Weights of a small transformer language model.
Size: 16 layers, vocabulary 2048.
Each number is 500 + 50 x the weight over its row's rms, rounded and kept within 0 to 999. Layers, rows and columns count from 0. Numbers have three digits each. The size before them is the row's rms in percent of the matrix's.

# layer 11 MLP up, 768x192, rms 0.172, rows 59-165, columns 128-191
097:531462482591577505456553470565515489536409529543535577507454560515477591533548484583474592497529459545497571525458447530469458439604567488538439551499492461489458554492480526428441426506576500
100:417454426578544546492522510539544526583500461548549519412493554558421443501461497529442476477484429520500425516396460503558446451529495456409574560486499484542477503614455524445487547489479546
098:498548484448550551582518400522481499479525516459453455500450536505515486525540454570571377476494465425521435456532541474533350440490518497462515495548488521407569491628369464491534438546536519
102:492526533498532462416531521426427474433529465452495509484564535520493513508535480588569494467528546505608476487448565469463384542464449444564518545365560512505472627531558486486592494440476498
100:418437509492520445520527351536487498441450516528516516558523540546411385502492580490519555460492630587504486513500491506512503453504456447493537528434469468516490348541493510585476534565453569
100:514490555468449530528507500521535523455503450597523534374502473603537437516474516501455533580454568565559476528536515494418430538508530465524546583485404497580523482451544464480439528514396478
106:496498484428494503520409597502501476531474495464489491445568561426581422567639541549487453555459588610485440578543549533481539505476514467497512537542510555520476522599463507534474452573551412
109:417584533488457524502497532438393512502487515529490504437543480544501444586575434417466488505581511523530500510530515492492495477517561492420454523424524507545546478470509492491500520509521459
102:528448522419516482501559490525468462502516529476573436557399502557463522537542410526514573480508479487552475406516580485491428536480511429534498513517568404575448541520428522512469607607465445
105:431511476428496430616529538432524453526521530429521516505481536469510582525532474468471555545484550490490469554483467465526425464462502456460524507512530578482475521568535457430490508504434493
094:582373520594476382580494501532506487537385435525521569464455545525483450565485522560559553572580507538362546444534523427475428508568436503475563557542526584492508369448511517593533458585433494
097:446368562457526484611492536490540549481561488593476515562504477520435571541568456446442518444543538560492503463603613517402409478516557477526501525427497568502485547551431558453488537524499507
091:519609508556437507453570534485445609500538523474507451549505462430458544430425546551355620395536505434586441475494506538522495443535502445469500480443443444488522496496620374536498482511527454
102:575499536479449457487573473544508472535530427505421505416501571593394500495482478440551460452537477454470509533427443575512488396495504522528537400396494641535542508588526549439540469525536561
089:513557504447495524463441514575439499458532439471459503534465513546578433591503484493463518591481415492453544470436568473466524484445541491568533568499435454498590570474524541512431507509571587
099:505518425540516574522493447507471531553484518474529384462527609520452528498540389408544512472601504562533513482526507511592498590396560504475526518448470493473433558493492425556485632532476475
097:440469436567460520501500543537538590560453526447518505516541563436600404558502445503471475501449475571519544383489488518572591420403602538495561493515429486526524471554588535629514466542537478
100:439566636525489525547460509462471468468579519521477427404472510577575549390447485543430537421482510588426519535470479487538522579555567555547512433517431501563570509452452507477507581502457501
100:402511515474476455445506590562511509431497306489533383499515566515490548510469475555524458551490587509538489505535608523475441466465457409381503604552533436474397551521496585427504480440554469
100:442491485473472579426575554557492429536513481403423499485496412511484528426449440419523521556492464460435502514497484523544560503530512581531495450604486425495465475496420594573464564442437558
094:505473500490591485427520556496532438562394441483472459479560527473504470466529436488524460425493440571516507563482531495525461446532495468434520504474464529479521487486505517472524569533536436
104:511544519445505457494572551505481567443472557521406493472531573538453539539495461513444442562475561459523572555500541583582442500585528441456468473432485515500448459507541561468558511520504462
103:519498501507458509499504394523595425483514431418515553530508507514512489505445464477517479475572468562525517480517459453562579549525432484503464462516476476573502517489489497553503571664540597
103:565527527556508462487521421496489544561573521588562465499519536568507547561530458531467534578513542548441471547568525556421470514417406462578513478545457490531394482514443550550527530592506539
108:423546563585453552501540669461519481453556494509571516459499432511515514412523534487593582527590516523451486503587508541563548505417481464440541491518457515498494465515423367489510462558535504
097:458468462440558412497504587525439417534527477452515556493487427549407468426494548537525524420512478496558439441461554446419428488443515525580497572516487492516542433496448500473438492565487501
098:528528477508535589507493558457620414511521489511531528505526531497426516549535517576502452578532423495415535474558517456459520524415512543512560466486568410570539513508486462542476573459461562
102:474456525566534546526434555449470429513470484569511500577521479551496450533457533475506494655516553443505527522495499490421436560415472468472478541416538527546548444463523470516519435509528532
098:471524522466503551474418589551484534606540492599601533529533434508469499521488459451565453464473500523526530498558529525414484541466502382565530492572542471584484613444498445593442497492499539
086:497505507507464514472468557426444506565496369517554515516473539487482502493481519519404534484424571489532567580475460551441476535462472462534463443430525487441405542471489481598582514506521484
103:498552481481532481466522474533477431431464512444463576552518414503467492501523492594574558417503431438494459480517565593534535514467471500545442445517566538473499519498474461441542563574446502
092:494396462539566499554536561504576546440530424524594465454567455533455602468504479543444517475449443517501541542585501464498503463450520553490589494443476473473464450572475442466519459473476455
097:433507427548540459482450480492516585509583430606471501429535448570467573522397486473513479452455463604532476501476468492543538469494454500436469503453489401507511456505542439427461431476564432
097:473531467572507507476451540493494493595485498553521509489547439427459417543490461447502500483513441564597537420491481474456582462538495452466534503496514414455484474531487500572557521526549456
092:518554464561466437488532505574456516464557399545444527535511537353458491462450431518443519461469495476559509484568447482396481453500566441405458413482470392481539482507491503580588502519569461
101:536543540416421605407515456556520553455498356548478500503458552534452502465587441534455544518541497432496548531510333469570582515519531525528505477532537556503427442505410568481526502527521493
098:406510529536496418531570482425500527412515464492577590569463464531511517436493496418397535519459478507434555529533489599506431506478473477544490455442492512557447522460545540529527541560588570
103:478424444489448483497468455474373609529485481464434555496608425517529529448504498490509439444455544590429497438551481492474466495484492519499423400523411547460528523491529429501484489446493594
101:550458507506461490498531416550488467429473488486429636471506453483543567497483467493473510525516440553565485524553473502512491539520506510418536475478613530491555534418536481622483505419474492
099:583480489509522469528504400561453532517541532414465496469408458491473390496522434518437554441459437448595504442465488566491486431452498480523515502545535531491472662509465491512527526421528559
103:520536540492519472588469531556491498462569560474487500566561511476548520489469487575525471430487401499575452536454485497477424452483512502462607583485408516536482528510462429452508552565499471
105:472521551551605382465487548603530530566635513483499584438488384532582519495483457468519446504489613481606446471559462532512608453484402376419501417389506478532511605493450546494526430507498439
095:492381492438507477499542496442535473516430487508589501605475451504501514463518445515459432544422411483441484478539490450468555451500543521509512412451527446460442531529579548524518567485540547
097:599459502487325456432423488523522480493519470489587430442553516534467500528537484472494488541554530514531490431541485420398510492508525441581529405436559542479594510480502542465469493511496521
091:485476461494556449476458462437451584542527413466523573539470549487457557538484448490558458441470483634483595494510458520446589443516519464463543434468426428538535422435441320510459539423612467
102:515467410481519436515525524462499470471549458467413480491469555553594559558421533571547473504510562501496487571441570492499455470478488455491561533530399542469442540487462400518482492495498474
094:496571546584507518523479513498490560455470538520520518541650563427530587625494527461477428511538592465537504447442516484591511552520492478514510582473408453416467469474444556518555574541501528
102:473468486534553394479592441445491472517486518497496453466529435485482545535490458606441567543539570533513457503524445384402539494519497381499564571484500545503469494489450477382463537461460569
099:497519483527519507474389494478560516483488438472510546568451507484455532487472507516530520557448473533478504590567582498552557512484533517561563507478513540496392562457422460521490513619524429
093:466410507547500404438558462557440444579538555520598475403508532417534474498522507528552552544508466463412618531525495557533573530425497485536392532558537499558508508459574542436492496489519483
102:435477537503462370534487484468511564486451525435454476524528543495470477541519444524434548505530507549461439534563472489494527441519473499475432487471544449499481487514577559480482551553508574
101:570454528462563486490477458488481511493555464503553405529515543473470483415496530531609465477506565540499529421518374482497531489518609489616601527470486532579561458463484447637541449489529515
093:498536491539440614488465632441589536414485499506567522544491367406509436502484454504465507581504515469452469607407465446482474529480446494526486426531462477527464499488452511370449468375539487
086:458435450517482507446453501612470537460464586526630502503478532475527467464501530575527465439517586506452551412550449461618543512475525500524435520409497528485569494456469443461546515532460503
106:376502493468504528447477451488402533530455591493652490551522525526472450396566554546565489487482601545521548543617506431463486463460504529510471528577537489519457510409538533463609462476560498
098:513506434551520458510549426521479482568513585552457582510496558540504549458452513409577394579446562488532509528475520532509502574445575479420404517466509476480581485436471529396571532459524538
092:523535489452543455572444448535502527539500541448578560531514487583516544533448469461414492496586477497472509513501491523495535390446512562414527525512407511565573409506578485549397469448480564
103:493560556554450495465456595542534553497522536582527562516568520561462555560509583557527505442483588444519546540527488508495542522460521476464534504393482412506520479412414573436583515453457473
097:565409507522601519497538460496554458501532587516516605463501532555451544499443520485493497599488448505518508469477499534454592427399530547523554530458471455492524534437493536445563521537505523
106:454519470415535514493418534446468504488518502501483562518491518541494537415506566468562594534548555445545420449484618556570498595541493456455563517408501526542369506436508519504456545439451532
099:492545478454519460486399450498552524472499539477479585494510517466538509381468440485551451498509453344462500471498536481482437546537513565573408573483531519524602386554571517449589495508484437
097:399536455576578547516472614496438471617485481452517581566487606450597478569506517550535451500393490475391474503498476465514481521449573455513506505462383448490601566503524494608434550514553516
101:521502501517500380492550498588589535476546453446471502415525409449466539512571523507608455550539537591489499525518497474441455514485623529419557386574462558479575485467507546561521423492502537
105:447481532502447551540430494476499564505450541564505551537463457480362508569437507499420509645507472469542458488492462537511497432447501457455515487457483404526490525526477401496548481496520554
097:470503554495498497471554552543460437415544431413595532466519520513542548579591441504566419550568504489490540547498528535484545478480430382534676477474439517555552435456504601498531565476505573
100:456531507514453459540447453524512514479547544528461524614505474568534492526466449450453672490442640559439628585482481465433522520490532448518565530506489431612489484484537462418503518478513480
101:407601412419510414412515441487447455486491508449448552502512552430502486473543497483383432488526492548522487433436458459598589519468511513471462451480413597487491501507496448434483448456473581
098:532417580543542511492511630524544510530535470445508523559444506558547432523455518519451485522459521495585501527542546408537393559428555467508455501462459590461500427472578469530488454516514448
091:494509539437497495519537523529535518490531506521465569511411444486468490535510543556352477385506502503399568441491459468409547470492455534524556510540482534577494646547477511468470494571584488
095:480493419507346494477527465507479471515496461508495435525391501495496399416481446532494429514349510473502530557586413569598484581474554551544500410482443491439491517434445554559508544555540579
103:437448437440516459593530515502556508447500538490411522537502511453610539558374556486441484572481540454602566459474505493544481507456425507496498538503460492558516453488508434480449539527413517
101:466538541561423531412478531540578486465509516490440475480492468528441597503559545497475515464511599504415492467402521526441433491433494556389513529529602527472494533486521525480515502485541483
112:548582504433604484509453589551563424485489536497511472466470575464517529524570495534404495517473542500444500509462533540569501532449454441543483454436463469501537559609485498381531402520438488
095:453493526500483558485527474450472460531409503553513466509477479493559492511480539540494515346521480477568485466517508518475450438393419494430543492510496535459380473515471566497379534440586638
104:507478484407494416493642400503477488499455563481463560478450459428461397483435509533540567452557482510438483472516477580459522470499576487384550458498497558497541575438525458471524553473499580
105:608511494479475583477472489486545487462460495626519568538573464506495502583524542536519482501493535596520472474516509451458505487510548450495526446480459500598484565449466500529442521462576618
092:516443508503483523482541568575451428544554537527463512444469485558493503455551501503488515595560526466434559414471492424516486434421554451535469500481566507538479490461495483488509359462445537
098:447392416466485484592489394539426487546485533462422496476473566459521482458546514533546588454500401519551498386548585533409495502440504491576554569490511488569411444544460476471481523539408477
095:569555460517495431510486432541494500519576524536528565528509516541523567471494504500517465525532569497495502483527517505406538541478531441458496502533565474459549465503474433549604570562552532
103:574506512528493549510467581520481541489510531552498464411518478419518428472548542552441539470451409635489475541500524475398449524525456513567526515444458513598482449525386416426515475438570506
104:475538479426513562402471490520548518506446492480459470474482527449443564594510520536607497478526487541441467443494482569499449565565503459514473413482467494619542577574438604509518514422557545
095:427447517411500575498560506478486550493538501558595449573464463520435499476506433578538439528432524479353475616520492505469559563538393474474486452547508476585561514442490473479535489462429597
098:577565491460557427539533482511424484470407458546405558479541521539428490548427469526517467513463515478495491384458461459487431546548569513446429495508534532501446573492453517555522483526506485
101:512413565495515388453553512454567579494539468624515499514404529488524541427567614555522417434399511569527464489466599525568511424470608620425507531451483398499442570424589539513514462561472520
101:536463514607601421470558524422516496573458524411453485424475579479427540517482433530413518532462427521428572553545495551503475548445559445509446510536491363533463513541497542508415526443541493
107:469479443456539456470461519525401471520447567497422530531542509490583641598480494514574458427480468456407486449555543488453550481549506472441516498621538444506492452514430479437507522510471549
102:459520458508502499496467609580473567590441560551462515431475466498429487440417567515423477457469456370468559407509514507378483467480546500498545553487493402440519418435471550565503486470498513
101:462545531493533515682502456550566562488580516551486498463476444582527512468512437447517477579436396489538486503520507455431426502434531502534502513500534511507480545447518548456500504452433504
097:488401531454517502519540575506452523567504484588484532446422483486502514516497454407424507593494522561463442423505516516579524531572538446478394470654517503529416490451486499614424506424407484
099:510478516520509486571584538582467467555535518473511535505400486557412515554472508413504602503504492510403429507565457476551533537411491418476630511423551447474471565583554532505476534515400519
103:507556480543469500518506538395484509461495474536597461495499452511521405467549559543485570393517593490439500529512466418567601468466415559557490520555516521422564425506512465515495540554565564
105:496451492437431514605510481469415493549530420477549440414455491549448487481428495509487410472400475592593512480529429457557436536508502544488436504446515470579517444502402521534484520504482554
101:515510510576500485499400506588491470488530571488550479508430452514482461535427457406545557443408528574548517554540431508538466511402504466522449525472455475526510551394502422575593468520576552
103:494504451454437540576399541448506530432589443520505533571522519444457555478511505461544522461501520494488518447478447487524433524574499399500527506507496535352518434435430492486611515456569484
095:520427445427510563607532481556438530471621464426464530465573414488527511489515411396547514452493576533517489472410475528542497500435482549452527546481438549497541453579541577445458539454512524
093:437427502538490490495554615419506541528435508489486491511528506597478568467548575512455472438505485519549552366434514469586553478523387547571521464484465578446412540452508503451534550513471466
098:466506448473464487484552488505464475513513581530577487544526440500470504578482524515478488541445555446460436507557439496517559504505445485496545432451479490480516442421408532513549425560547463
100:466590484466554484463533521462491512546526506530492485525521448553525517506434455461400469426518572518428422536531483477454491482482468416457461465482538532511625535440478495527524460529501434
102:493539530396425552411484457520402497465544512476424485619464526599487489543469465438549523517444443550415472490461520505460605470524497517493477449577456455518508475448456539566540550568497469
108:500473442467444385509467518441475590498546424523617426489510553503551410458521503496546573590488594474512549475548557597530408524499426551470532516474396580510456601557543423529575493497488497
098:469504485469533431556421570546523578526532515476579529511405508485518497473490561514605459525499515432483450412495431463605539492534551418511530490476507507614471474567521411511470456546505532
098:469506453505496387489582518499448556494567477490477546559422426567533393500478499444485438485487527449530541471501570490415475492474466476498467551527468434428476454430561520495496502418504580
102:499433536501486519505494400601466513553548415478467508474465443467482487447457496527477533422589461579486494500456500498465437604495513440408414465471626535510581451513457496492473547504418553
097:461434531490587526504540553458429454633485581535472458462521529624408557538464518502531563583476501526557522497598446559510507509477501591488503476423511500482485481455413459495488585521529468
103:470469489553566535445498465498587572480495426511541413465414514447514548544526470500533487499491413427553547449501555531508457474438481541547519504527436444529496585438481480480487494601486517
096:480506510561438444515522426547535458440468536528446493546476481461511605398517495465495498481550479559496485460488505507494507599444527461521556418489505533511432537572404490516539522485496519
109:465452502565466606488486427501489530459608537559560511527444556457484462544520456426510496488461540488540492426503491493569425481455537529524471477435433406476522468506521579469531512481495574
# layer 11 MLP down (transposed), 768x192, rms 0.18, rows 59-165, columns 128-191
093:480573430573527559474518472440471484552464435460515521590459565500512458486592442541506449510468535543545542478417524480521488495472548585488460534431467578582507499396463564555590622529463480
095:463512506533507498407473483509538437504532442459528492550556429425490520492526510540506497501432475498613437560420512617468542507480360535484494475469524539493470455463464487548460564470485531
099:498554527553507474618500528438453507482501362541536409475511539574519428535584497586517514486515530546407433481445583473468467469539462483507552578501509429438431548426505581491541535466647571
096:515422486561478522558586472486511423524436467515435506448460462500582505443515439460477456490539500481451520492550535383501532531500485483535507468530520401424496450506520549488470540555470472
101:519533528480437612497427580468494490536501554491588336530518506397541562534449484499503517497537494429546510522469428490454486450444491471425486583453458495497474577514573438466542509450522496
097:504498481390504451406441517469596500440474536536494558590497448492512444639560542407585458545507411448510508522379493586575546469543479406557506475488499451536484518422558464560551523585511503
102:553551578504493422502573473542513619525527493503532508475506477556495526403451462489444493535604500485483529415518488511442504526445537542575433476533530470525592517530493499556487480482500588
108:536527561451450376528519542516475557580486551507476486522541549439526549540480627576532455493526526527533508546413549430468504561493530424502493496462436517544478490526468516552472466503543509
099:598485441512479519452576469506556473471509480569489526532503395471576544457599507510494421545403520492505559540490484450509561480424489541421474544443479498455500528553510460439529412450487388
108:505394513549370618571540450445541430485529572515510503538419538588383519417592496469579479543494506453453506567528474579487486458540455513551476502591501492506376427550436526475530497486474421
093:503506459523539484592462473449535534544498508431473651570496466513524505482461464468519460517491450579509426567511531502483481352455549442581479431492450485484479486453399508350555518498380500
099:567478388564461584479411494531423495522501426445582520456504548475447417516468457479414510534521473440488459472471493459496463591485544489507500433540530585509520500496471544509564490538463467
097:360597542533575576552408580452584525498574518521516490487536503511517466423570496402496540415477448542518441523568490503498506382462559564441585446552470529368516555454523486482453455447469505
093:508505548531464487462545541470519607338585525524485529484510454524452459477417406474519422482544428491473485508408541545438546451513398448426482576448531478472516411502514521484595515511513498
093:559461376532491466512490555404586442462504509535497518570532576469452521403461567485545548417466483413530534465515558476467515507593501509494467577517541481401428482480492540437519505544467402
099:550492519426509529492496511532583401467394459598485532576457519474470519488479579548466564426480522448508476524451506428513497541600475553626467446535478575450525495448592489453505455588562585
098:458500566540483628537597502475440565458516472428477378542559495481544449453508501556468540560474604529452512478485434602469474461469471520460393534531479526457450552489479537417434472541550574
098:466414414429498428571510524505528496522513418482594514467563472454496468532579494476520525535509556467485493608577484483441501443509449478534507501503445490510460446548500498422494495491528474
110:483543497493434463473475463473549409588543558455459553518524483438475513599488532542503529403462468493474480532608444513525494576508395488512529456375416533560484458605486498487613438536439574
094:477431472535451504576510470464579505409523475491575454521596544491491558481497524528514515382515532479515408455482491489446490551510444525562456558638438555552474430553514457465551507481641486
095:559512382529533484568486598539461460476611590588499547355473488512578496553429453473614601467484508511487423568515589469492563505470443523581528478477438428493545531474518435515455525485580479
104:503450482542492474486592618499477517471475583455459508445489452586445492508503522547569497412491400494551476459549436450479525588459448497567555452574525501504478578466525492450595515468418517
102:528487483603540601563504477505562560483530569512503469373568529434511516446470477411556569521480523466504567451475510525470536527540559504561492482409540500520546508477567570480453557504463567
094:457492534465482569597627550488619481475464532520482473508468498443457521424561510396560420482502461549478538439507552523507510516528401541489486448512553489514472465521479452557424555500583518
100:569488522437515489561644469439520553630502391507537558512457533517538435547533520538530561524464617429510491572529512444432508523401559508490500555616518400518558596477581498510492475422465444
091:587586478487495488455525529544519533471470530502488427443491506567513457503437427544474435530459492493454493467516410597539507530515499554447519564526533478559547459428511488504480614457658551
095:441526498508594424553523444516431495526564603531514546599416553463546546476538559453608410543537506593471435574510618584457504418537548469467533512576575480478532491438447597537526431516516500
106:526589585454553461528571464476519574395596459460578502485473482524501572437479425509480522550521544424442520566528494602470454479495576498535573531512490413527465499465538465593449581558556497
099:364505501509356394521527439527514465469524387496506490520476502485475498498525440600442574500454462500466494504478424490501562489580457492471531557532598437528452481520454505442461583586525414
086:548501403502511493544459439605521467459540434517586563541569569575506466540597467531527532408505429543502551458437542476584457568514469515509592588511473550504512335499472487492437542592483549
096:556536551483480550598576525504485509424536555505435452497504525358542463481499459507504407583604478585554452451539529491476394396539591529436538532440452442523575418456459497501471476434481521
088:593583456570557470546510355588500427527519575600469545502539433488532401467550520473474452421467522489496495521555479518491457420558486539589446498537533528468545494449524441509487463609496555
107:485541506504536459419427505563442492536478644438548433601521494557574564521515478481570462515547520453507531442545487524575553451402550424464484547445545561494437490417455505522530449509523485
097:449545525454532487533556454507554564508548607451566450658518559511485561555562447497495530511525449503508530448502441450571389509493477546448518473414567575527558450516604521455489526505542458
092:514490521523485568588444462455566475527506561538557508370509455547579559461450471537565501549396438521575546539576477422523465443547421467579505424475488514430471569585541527508539537499583521
109:473522505632517417518486529452425549423505636517503515500445563547414443613502536393455493527415435477544473457500539519403442534467452524510451569529500478552475475486521488571494559504534525
091:555501550529575494458559519516455541585490507542483460511516497473366547587472491564503504442484536543493490450466514557514564446484439501512514547518485453510486540526505402484502479361442481
100:432463470462557561482508474484554528570427496470530640483446460499474518394437509523421483426430524438508521501494519477488499503454503523466590475428503570566569547431504547480435569585521541
103:484477486590521491508395589525603465528473485534527558433447544623511408610456461553462383417533523622510640486486534588509476549503551493527447484593473477453501524581442476491414490467498453
103:511526557462566501560413456531485540538421489480582360390561493495503547617591546506517537460489561573487459523465441565480542570477517490484578544548542492505465416579528562456470508495417492
107:382526454511475498479472507453450570446538564480456413506543463517437519596484450523445519406512545502444541487511510490477518523544456531497552537481497513552482412497480464506485543487472524
099:455437479553540502479460469428517522358467532458578559489549561510466493469485607524606572467509545526508529495375523507464535463516450473498467537452487500493559500484512550499509500557464507
104:492555524620604514520543539492430532528530472472468509451471545442511443493476481494534609554574497502507573487508493552494474459390402482503516572490518559574559503541376561552536560354463419
087:486521465484561541439510602456467474498592460521434571533368569495520442494502443472543476596527471456518475536571566439612423625431521433511485549445514509495468451528490450523398494534475500
090:621465470564494509445496557424470508470440472409504360644514559426597398417519484458532446404586509404513466514494533533544445564524459506517441535494523542506512510476566479508504493499480500
101:492494506425430584554564445506502456582521595476429551473487473515480538465553548501481504463454509421552419464554575525409407456508506504445560457489520469502488420614534508528479510496524441
087:516497531515480488562478553456540593437401568493498410515528480475431530497553423441462434536569484480491560474534606470428512606539459483589547453537512590492531583447518475464421565440424544
102:497624480510527462573533460523523508425427443502515486488484554490514404405504497497533554455494466425458472469554577571452504511511582504483421464512592461452472513443525452560555469571515480
100:449590561442535527524488538515485364474478548446547511474543507519469540475435598536487440482540500459426531503545488495525541454508413487491484514454432541449499459549447370502598485522501473
095:490478576470474588524429514420587432498462546480487622484540512450449507414513322617474466501451524446483388489578525425525451542594486490443496416457508545521505526480428568490549456514494456
109:507441470529528465575477463555557426401472550402468556505555506493437459456499552574547495484584599478584424511524566532427491511458486528418485478542526427470447502482474497475421458597454546
089:427472498427537442541490514414472500464506534509448596435473522507441449566539466503420477569484462446531490503554519587497509460429475416406486496405566499423517543590468496442566499588561432
102:520473541456396432503562494569521477403532467480409447436478530601528553396538515426548515415542539445453561519517481579600513524545512551555538483467495471471492421565588431416470464518510599
091:459551485547518568572429453477554535500486495469518500497527467514525508575496473481440510438443494477562520471455590529530510464511477500451494509359508604522525469531542473477487489529469491
102:557525541634459544477440486508512509472529429559402541429500500574447512597555442494447535540531530534396578525480500439596437431442566450379520512563592522508431501524537442457547510443547593
109:547486586509442534516571564486453519545537451486488484447462482577442484510505509524493463549517467576469487462386502446432514536432518466494510482496533479475515417432532572526546486447393550
094:363540468499540415508515459524592454554584587416449532513533477553593443480524406532523596501481457517536440527559435461538558506466514525610453569462654526442431517482463461620510524487462687
098:472566483490472467458424390504509529337486504481528437505519475433449458481513511542431533481493503506537437500464418487584546506471474527554511516465392552435561535452482464471515522532498500
095:424557554539495507620470560603485479506556643439444465430458463501534502527560441481464472503520468456464391525586562434521463499549448470542557530468453513547557493506479514492498544524492433
109:612552529532522512507483497506561494452439544530480496493571487460559447546594452537561571445491454501516507515525566458519509461540412496551512564499597557376546496464489482518418506573540520
104:447499428515393545438526474549449560601438513516456504516583544447467505453532499501541459517495539572422530553494537499485533517544478542442520527435485384498421521531472529491395482500460515
101:443484491488471471505426536422513529546578472450449470434536497472503525504458500522487511518563451527520474552546491407532643551440546479569518496556606516403498494463482479513556393458481513
098:513495411487502533551476497509480495472368477551572636454531494544457518571459494513456469505545503412541516469478543474570514520459569503552458498580549436554426508560471426545430520538528510
115:490454514483512543545471542550482492457524473433467465441449547475536451497434440527442636540519473490443452552472529441464444393501502524406491453537483471478510427599483546525565478552517492
097:500511616428497610496481432501509535587536449521499513470517491441473455473474449457509524522517455519568526547504393453527547495522538563409456431471526498528533441521552464428486585453397536
099:497499462557517490556481498490477559503455481472521475537401397529451408517473533529620530504582569455378569396457475544513530539514469431511476541535498559574494456445408490474516530516479491
107:455521506465531514480514611496409567585522416417499436455499482439393543600462543427539519529552503467489484564586496573546539454514437607580541548526441481502531441538517557528415540501405521
095:482450534450481465514518436510525481537460505502499558408548501536499576520534373541343496488422447518560490585526500524528531535532467493457545450469479481482471410497528502567534523614539629
093:503488410504471446431544447495469570425432454475462453541481543429512409514505473445485446513436521529492567475478548539573539467525517463599499439505524425535360481440504446419485477506453525
090:504499535561543486480543482486547548451525538556424541485519462504447487476566423499514478483566495573531492478540471484476491457440487480429516475568519498559414471532384423441497495439584468
096:446516546516420464481550498640573484478514500549482481555384535462511437426535439608489457489485546529432466476540505486468558548490540487507451526548465476565473434537486408509396453491533576
096:460501484540566517556575529568483584498576492509518473534499473495464470563529491504595510546541519434566436577655486579446523491502510488585417503540492482492472432456505545592485520545493568
124:557487480476402518518562418485485554420525490489462490515464422476497519494526477388528507485456454443510472503514581476489559514478537465518456482436499546506542574531479485476520498508561599
094:497518522517558497577521569477408453550554511525550580469507401400458535461536460499554412530398460521510483522558569472515523464522475502564450568469470435434520421541437498589586466505532370
104:510504473475456556396499469498501478509452532477575508542525608513417596573563557590473493466511537438491496518474466498537453427519492488530511535472531461530410450543439521415500481570417486
100:436501542506459502517483561537547617508511507386515472546482459478478493393534503505444534504507447581496504426442563541556562517595477436415562462491566461504456502520456440475499623449465481
096:345519492459479521486485443399484471537448488475508388564560526428458559526509420591525516467464495510470596493550446523460522574588531471628523510505464443536559523494481541404436471505549571
093:462500502491444526473519528445420548455522502484491555577478441571433507397477551493516389513481534609523456458659441469487472465523514468514495409492496500435538499503492496390439441321584476
092:451470480517482505483554486521439499590462488499486476523426463475520512420524487523469504536480522551498534520500510536507487420574459554486367513470539398538463481519467493438454513485486531
106:528474555490460471529534474464466441583489557521468437555582436507479429446634393477554545495470596481513551467525458594516530470472489514469428488501566563458476449438491406526529478569605515
103:419525555572553439392484494508513468462518530466432515490604519491379452552483489453496535518489517622510512541544469557427445394482492486470581470451529552481467517547462449472441477457539506
090:489481558513506475479498479497543524468457475435476524531488476529523472554445476498484525511549437433584461410509509500536487521497524466504485571426531492509444511558500503497502407416500470
102:458514514461511514488424533420445483434557517497505442510478491380478504517455556480491502443523481500541532552431534498468526486518484586506563497513454569533438454505479500545458506522471509
104:567518543447548451406423524367533503502472471456540532566618494516584523496485489513412533461601477536516425542535544417551472496548514407553553462565529564468517508570507472606565467503532413
103:553514516551526559456466437463528493560580488502464433509449461564443506634407546533477509458525485499475526512443460446460523488518462419510597574590551562442486425483486471509461519602526545
103:504489527524414459455488420419537502454426391436522559536506482464469451481549475482524549459450468475475514499532503491555467531493427473509479481469517539461447517629503404420476492564513413
087:542479407458591470436424490441465524536415430477405568584383434393475512500467519456585583529463593543530506581486493473506453597447533633473522532472566528499549548522541466522594469471553500
109:356463478508474549535465649539524530481496466423481476500547513425553577431503540574393527505500546461447462575499502515401399496570352513492450477573526496441521553548464488562432460473487397
104:562476621579610442524477500548505495446492549596474568524502510505576546570495526576551486444465477445479525498446424549438517439553508440467490537492479491405456504496492536485456477448554494
100:474526491547430541467521487411527480568420461576565503502546515508468522490514526632467511427571529462625574503472490542513459444501496549502340523480405606542478471526469606470474434502570478
099:506462519450364464538538597471484500501440533505459489573411510491545481452536492441399491526540448468482544496484507547558527517607494456503454538441446472495513569558478426476505480515528564
110:483486565538379465488430486484417450454560411551566546528429490472435535513531522526485547504584555590508481513589498485550532543456525563537482562512507478452433509565559471490532562540522495
102:502542573509531538504572442377568433450486390500502463480505468508502499522610454494459502501442482495537544464539542501521607541507516596506486496433459464497586522541443525554548548525484483
098:506513509550496571519510453513466469566393591500558522464470503566449532513508437488520459461590577486532490423457531533572493475518448437462524580448568464557512519481466548530459594541471479
096:567478552589416409454471421539482583492528508498498467536496551487485438509506392453457461546545479504629490516482525548539438443562541466464471432462505458452441480519524358509587566527500407
097:498555504572542445470512487516490443410527494493432425435507517572529421477429547437515541546506459486440554495559524476444519506410611456400498429542539508456466556541554531525523419453547533
097:413422463537507518523422560512562565389547527547481457529579474460444513489495487477535584466413512445531489497480492474581526518634497538512502426607505502465632538549501548474488490499500469
099:431458425451518490473508491582548580490493498601489528458533461572517472575524497420575565579458590423621502567568519565487568518576480462490420513443509518504495513556526519525533472474513564
098:495458602509515526446509488540532560466507483576501544476572561512427486573488459540465483502399564513415505573417478448540430401421485467550523447427505480552472372573426454431475512475506459
107:489583538563467470416486445447429446493524565318490514471452525501465474503524513457512529438489540486604477439525409545587469562501471499547524431521472465535471460410526460496489617481505546
095:494556551623495525389481436479521525507581533595423458516430439520489460519601514467487522502557423536548482551497572524511531536504444536479641501502485467383432487480533580534542562533492491
093:503540459479512532524476465513536401519506530554481481461501519352492574505470416495540529554558462543545581489588555531584499488496480480481448518458435573528469533607392504497575558496518470
106:526513494448514453484457543463480526452471458537455502535454529563458562455435470604522466468487444467505504516536536579449486533490462471459553478505510457474496422543403542355610554546541433
100:505477480554440536526482480398546526467494473429391476481491512433469490558462467495543507522486506518416544580525484408457494533584413468566520473616483535421455354494566523528618480449565524
096:526519541508548457500507557450425534462503541506548434601499489533506442604607529556492448539442473458458486417504489409504520494503423411599480404492407509549480482464412465501596543496456501
094:456498472475534508540471559448516547460516439449461530535420492415486495531475432564426445614586430515564456435442622454574547427603507514536403501476526503594402431440483518486485525570523507
114:431409472499491480511441443492516494427519437451380487485573422401521565555559489503609516478447563510533421420586496544528480541446499592516413506464514596425524479426457553600422563400544499